Weights of a small transformer language model: local attention windows.
Each number is 128 + 24 x the weight over its row's rms, rounded and kept within 0 to 255. Layers, rows and columns count from 0. Numbers have three digits each. The size before them is the row's rms in percent of the matrix's.

# down: layer 3 MLP down (transposed), 768x128, rms 0.27, rows 295-319, columns 0-127
# up: layer 3 MLP up, 768x128, rms 0.556, rows 296-319, columns 0-127
down295 112:155114126095085107152104126132133128087158162187148139121108110132105160124114114095093140164135120154117143126112160121126130146146118065131124150119140102123130150166123148155137117088139141147113091137134111090126129113106158138166115131107115154138107196143153139080134138100150123130116186117123130150141128105125137117167103068114138122116102108106096121116076165140185137132115
up296 113:115091118135114175144133098152160113115138110063137165133107156133125099136143147158135106150143165102119118128157134142165149127139152112102177116116129131139121153128142131113133123107113105107125090116085138085101098185169160098138101136127128136131137137122121130141125117097065180151146164127120101105131130162164143133150130125151100125088100156151112104125172111122157172115078
down296 111:095106116141151126114120105143168099121084116137190140127131146130134158118154138161109137129105137143127133111106103069108163120127155157086147116133099144137131149125112143098121121084053118161107140096128113120083136124142173132115142133126103187146135067110143168096160125121123125133186169137133146152136115133123125111112142123116114160139093126162097144100124131144151163127100
up297 103:142105142107171161136113147122151148124152150184119133130108108134132152170137126137091122154139102136089177157118099107120168150101131135113147151136066098067118123096160077108141134087104140121137132083163149076092123136102144129122148128125115110139129157127106137140171126120149124125091136137112110086107138131154132121162107124120125108093133129138124167141148130136154186140082
down297 102:108115146066130133135103127116110132111137103117122165141107133195120094154136077102104099081147125163170113161077147128160129185120108150134114102131116151131135116145132134148117133113120160107136081123166121124132111118149121124116125121074158119163145153123094121125108075133189163128139125141134173110144100103109131149115111163131121137115158121153110130157145134103164116136163
up298 091:128139084093149158128162113118120140154161146111102111173156136111138113105134126150129097087102140167177084098127158101131120098115130116122144109106142103085092131152100154117120150097124114120119150117130129118144131137116129151150079160113108132104111150147140134098116108126118132168146204166150127166109117142095121155154138115172113144178135099121102085118080143126130124163100
down298 092:084112134107138126103123088130144141119125106132133143172138116096089172120153155130138103146075111147112138134080151180146116142135122091157115127131132137101139124137105118106114107130130101123114105183123107134175122078134137161151131131093168115133071079122123164134176062157122140151145150177125143135119115143118123138140142094118135130137125149097122094139120147144153157177148
up299 101:123155142144074121106135107114054121094085136128124092167135108112135146179174130130145161090081157129132153101139104114149155122145159128202146116158119139163087111147100121101156118140142160149116149155083132093150094114147157157130084092107145107110104129141172142129144117105129130099137143107123117107135137118142136139147123119138094110132110114103139132148121160109137147142114
down299 101:117129154155133133143117137155095115146130090103147100049150182135132132135136117121143141102140085128108129093108155104133153164153149173104142129081153120141115128116164111122119136113129136144147126110136137159088098127163096147135174128107187078106143163134131101105159135154125099152141143093145138100151110120119141140119120105053125133111123125147124094140105123138128166095158
up300 105:171093075154134115147098126132064119109082111115088133093100151144164140146123130140124115159146126113106158158189163127099140093132139145122134113079138101128158100100101129163086135131107074103119099121123103135108130134127144104137111149154093104121126117176121157101128126135120107105085132130114115148138116139136107088104140120098112133127118107126135114097118119152128056141108
down300 094:185121116135102112148108123194099142167131141133066140168093118152157109140095103096145137156151175095168150154132120108096139091097135129151145107050109116155129108126145126136116119088127141116165110129159078159150084145108126098108104148149138109099143135140168146114134128119095141123137129140138111141102126121101111122138143134127114118141136134113165130127188114140132108135129
up301 103:160167106107120085089115142140104105115138113132068103119168162138112108114133130151076141126090144143123108113136104134155140148148138161118154131093119120111096135091110134166080129121153097125124155124139148145137103145104129119116168154124109137135115069127135148139147128127153141162112137182068130068126126134151134126115155094075096107127151117142126093119141119131099172100116
down301 103:095131123136132172104155155136141095131133130167133116147084102125079127122124126124100143144063119109087113110157194129162117115152130112167125102133133113121109135158133095156137174126113162105115129151116126123169110080129126110126151134144141100097120080150106196119133156105114132129132112165087130138140118100129153137168164103114099111130120110170137130090126153127133140151084
up302 106:092148122159086152116147142102144117143070113166110124144116109092124118150131126144134113139142152153114118126108126109158134160143103151133130117126122135122111110125123143101135152095097131159111147131119107136140089109155127114130119106163187115160125159113057139172140090130112132050109134116077139122176087112157144115101100116124084153134131103140110097133137162145161103147093
down302 099:117156123174123118107137149082102097110109082133119185149118146097155156131080152139130113083136165126105163106127158164114094138102127138146087145099157097114124150126154114124067153106092126105112159152156133159106118132160131096163135133138131131135140147151091150152079113130116125112136136139109155098111135100126086146118171105142114129138119154131121142135135127120164105074166
up303 096:152123149127110084166100126085128162148102177178129135148093106111120097105133172124130113116178116123095135118133117125129080104141127159111113096174120149163135155142092099129154132135105157087133137139125160118129116147057118131144142182154077164121113118138121141094145128155135164115100132096140073108108148116087112131139110134124146132097142136121105119132101134126103111136145
down303 098:157093082096140136106101128141159118087107133145150158142097105071116143124122130181180134135174122136105116140126161143119127137124104119109107086158106134153089127167136090100107159147132185117135157164142082122130117086125162094146179116140102122144136145126153152143107096156141132128084139141161105135097126132126141105150169109118125120109119159099146155104129090132146127125124
up304 094:155126135112124126128159156156121167131132131127154163118098152141134126115188149104126168113119153134132129121125102145125136171136121107138120106124105160169160168133096138128087112147074139142119182140148097133066136134140127160147140090175146083148149133118104092135157120094138112164110117127150129148127127093095139147113140129141126122156154077161096110163124097159159117170158
down304 096:092187108130102139178135130071119094079160103138145168135097137114107128112130114125150124100118121146110079175136108100129132154121143113118144130138107102134139134154146115110112126172172148150166134132155146128127141156150139124100146139114143116112082152081108134145093132163117099135133160126145159101122137108112139152129190132118141088120119123140138106116148137120042127145137
up305 105:112124135123155151130128146186134140114100155188134151150161126159113105163085163144105138124189140153139136134159148150115123096173135131135138149156169164142119110131134107104129107137176155108073115162073124133137169155140123154130136181093131139146120137122076132106137152142161136143103129108122150142104135125151140118102148163159132156136151132172148159145118154146122135149123
down305 104:132137116159175113162136150131128105145110131149124095155147093134093136158119134189107081113128137158091159135112120150133126099125136154129146142103154122113105139134124134149132157118123138133120066146140149131132107151130100096100115088161123130159086112140080128134147112166111119112126123080145152156113146127102093142165191131153128113091119089151161143114173115118124074134089
up306 090:149109102142107137175137129127083110105106137097084108134109114081138131079153122118107119121114119111120123095107157112145103145159123145131082128108124098147055128156135125101134092113157135122134136121150107142123084128157124116089145133128168141161100127127080112102094126141107101143124102148135069089159130118124130132148093152144099127113209121083116115130135136138119126129161
down306 087:148150171123106130104128113118126130116166120130167113113101144121112153164119118160136099140143106115100123126156147153141170155099120165091167162116133162153123117107085125109124168138130076146160118126125157141070157120129126147127076122130145135094135115060154107169106152124173141101132090099123166176116137111127173126096151105130127124117118121107121094130091131113144137120094
up307 099:073160049128098140115082106131088168142109109165127126153119145144106123134089128153148115108152124145117098135120137110151161140141145113138128109149102143144130092131091153148102117122166129143138136151120129157129077139132134141094092160129142130148135098139104181143090089130111095147121149097160135077103137107104166123142117136127137109154159158144104134125134082105113082115144
down307 100:085152142149098098157121179131132128157112136144150161149146099097153124073132106101147164081150139137141127104144136115117123153119160123117129080157123088096130125087078108133131154123150113103120154083106124109105148166075125154102085160136140128137126151117103163160117149148160104147124126110143149101140155106108114136153105051136123130139117122138157154125116140147145115126160
up308 091:132200153100092160123099147112146094147138121144105142134147188123094107159135133094152107152135113112136148122136114132140153136103141137083121131145125085130150102130133141092159135158157130110097155141110148099133138147100158103095116145137126142099137137104164170145116147148079121118141170103145158117132174138104152133126154141140122077157140076117104194139140131117119138162141
down308 099:095167132150117138146145143138106104133138135092110112112135094156123139099117105143103154176155162124099149161157085133130160140135146122155123117094132136135134108122106146111125118140118115170111102159170177117069130133124126131110094143145148099119075066126139113120147134146131130063101136111195100175121093098146149152136161118123142114135119132145113104152161159111126108104128
up309 092:161150130083138076125140135125108128142110170106172147157102159121120124128133126116107131134105130147146130125135139180155121132096143142122117082126084066113115143120051161170127110100139115128130125088102118131112129143169112152117172126117128150151142097144134147155150134117106128141151177087121106148163105144124186126082116127113137139136101095140099135147141131138120173091132
down309 099:099159095100131173117112149090137140102114137108123170108112123119108175109108153136123147122178140140159126133108125170178130121123112109102128169062145138156144099114187177119151140105095145125130113162122120131143118143096120109141157142114154118129075151105133108157122116113128155126116121106121107113153099134102167153120149119057162158126120117125142108121142164148139082126136
up310 109:092110107100178142106109150145105085098109119157108140093126142100115063159120128139120129166168110150156085119106098099151111127091127123122102114105130129126158108120131145131137120121132118161085099149114087099103065135135154128116159085117137141120112137121108112143099169087095076121150135142108164150132152097129151122099113147108133155160156140124128130092130096099112126150096
down310 106:132133139119134169125152147118110121109115139135170166099116108173103158096123157106170165109118150131120090086138147141110139123122140095132155064108149136146152149066096103123140146123147123106115114105129171162088118139127125103139109129132091123142104196140124112115111138154123135116133151137150147149109166068092134153116123159104132113129132126107153109115179095130136148099177
up311 093:124130151140069080167129144153151173147118142109146106161139114109171129139170128093177157116145134123174104137130104108103122144153113135156116132145144122137110099135159133130136098090127099135107175121137192132128146113124100126109116145150099133117147134134101124130139149124143133077131135107111138178169205118126150131163141137102140148116164153120088135129108121098102159133160
down311 092:135110098142152156158123117118130136136122103104129107098121116145154154106075148144115140128117146120134125109086107138077138139147135142107134091095153105104155135093109118131121186076122161121136129111164116129069124138142138136073158176110190141077163133072106152152122109146136120118144130107163162141127169140145141105125129141140080162142119132137123140097137144152102110131152
up312 094:147153107144125140139142077148163129103103092116139147113112107093155143162098120152135155172125113138129136142165145140112138084101083181137149128128085133127118150096190131095134148098145129129143127136142107131099073138117164108133143114162132126164142087106171108167160087147096150129153119128129119128131087124119110120114128095134162074159145122130114089133149103113111128110159
down312 098:135122134144029090098135103122136144128096160110099109124120127152111105138122108159120096143132133160144159152121133159155113120109102066162162101130132162120152118113113141118150159128179155132091141139121104111127165152122140160108154113151127174135124149122134135148076125177131125118133098104127127122142117158109104164112113150164105179128140155103112112126113111134147125078111
up313 110:128110094134099126133107136116039105154091132148149104170141124149117133121138133148131114143183171126095109121139126110153147111123122172115140132108136156153138132139144105174052084149134131119112125118155118128118115137132153085138119155102125099126132144155115153137131185151142088104140128132146137103130117179112100062092139073142135133141127115101124142108095137114122130127134
down313 102:102126086140128130150137097159112108104156112166138134112126116129082113104087163147103140170114138141114147118140150079166202129152125151113103162088166133130127139125161129130125119163126147125114100102129108144074124101098104100132138134113131165187142169143165145123102145155122131111103121118124121118158126110079133139140134142100088112155114104090133145106168108147139094149153
up314 094:173072091100124132107150138135102142139137164069137123108110127128139174118140088130162161127153144097148134126158162093106158134107177113116115120095130121153121093181150099135127161140133115109127118103109135131120109125119105140093118131160125181099156113168113140159149107128167152153104119128100113110101133146103126138133120116089141106141126167121124138159097114092166147103072
down314 095:132130120161111139169094110130167110128137088125126094105110101145131112099123129153210120072107132106164135144116106183108149102113135141097102127108118154106092139164152131104110110149108123133094143108104123140094128114114135104165108141125136149109127109095116100113130153118126155119121131151095150161127143152133164104167114164074166115162114123146110155146183107145157102124151
up315 108:139096126165144138137108153113132135144167119103119096116135144168110125134131113135132092124106082138159157131090124121142120111097119149124126130127096112092138167164143114127124102114136107125140129089138103103127148168106159127165118135162122075056132127106130169148182157106123109123083136106138086126129122115123095077112129137144106091148120127122137142145132131166146167185069
down315 110:114084156177114135143155188139146118145144105127062116127105140171128143127133128105106110115110132089127142131097093117134203107135135135135112137142086103151176134143122099142166098106099121130128091127126125094084107158128101126121141129170141144144150159128146151128141117109142123131084116117130111132138144121132096124186130153119129109164135106070141141111189120129130126124167
up316 099:140101146143116141119138149100087089162091123107099136172092158180104121158149096145105120114108116092085135137183102133124124146188115128146093122124121139130174105077149144157107111103119120085150123125130102157153149126125121123140098148103114117128133101149104093136122130115061112100148104112134124167125094139138127140078110145102153130113103110123095113167123135102103136137127
down316 102:139090122118127109159153136132085163103123158131127122131118109144142108120128126164138122087130136103115113133157128106124093176143130173158142141099125148161164119097141133109083057105131140093150129098198118148097149165096133113135145096092118125106129142200104115143119120100116087171153169099143121159142164146123135110117160120097154121142145123121112101149131147132119110128123
up317 096:112189138151142133121148125152088149121163149088089159126141128156129086155128180142116106132121106143156156138109123082058124110159123150123171140146125163111085106136126119125146134088132127128092158094130141134109128169169082166117126109138132153133137137095129101116084155091145158104114127134148115146142113115106085118108117113110120108102116115131151176113126104101145138090130
down317 096:140101116080154158114113181121118140180104135166110083110135094093132120111139137106116110099095129150117155129146113109151129140116125142134123114154135113152152125073141122121126084114155154161093112124143178123123133121142159135129128118138165146120103160110126059125135134069120111128088089154150145154145079100098119144141143146159154157128126118112120161138146127100129177153164
up318 093:133146140108083088113107140085100167132103124109116162164084105114142159138120168110093129125141130147170163130139104121158130167140103069139125144162105142123142103118132106101145130112127135126098126112095110116129120138177131159134134105070129128130168104096123126129127180126145091159150134134117094154156100134157106125156130130129148147137105107156079136106100174151101130180133
down318 095:142128132153174082095093172114113146138134035152122140133123094177133101154082126130108122132164155129155122140128153110147136114131135149137121140140125103119129128131105119131163166154132142135087123140127142128168132136128109109166125128138140114103118165169088136124142115070143138129165100132120124159121105126121115094176150135146145150115117122099097127052143147107099106128160
up319 090:096116125118108110153095122122088149099132136154171123173092161091089147140145145104127117134151141136153137099128102105115112089143147133131122173169086142114085171163135149094108137136108119109135113124110149131136098076140141136155149140157144135123152100098167128116149121119140115119151091139146176144124107152110137134113127112143120143081175083120159173150112128161116120188148
down319 089:128126144134138161139134138168178141116121142100119118127140084146128095149128107175133095130107142094133117108132140172097176139141101167129189117106140083132157145104113082146136154111117098107127132143138161141146135135146086133154111161108129129156096146126108100157053154106157113113138098138094118121126131121134143137102152168093174129157139147133144121075110089121123128107113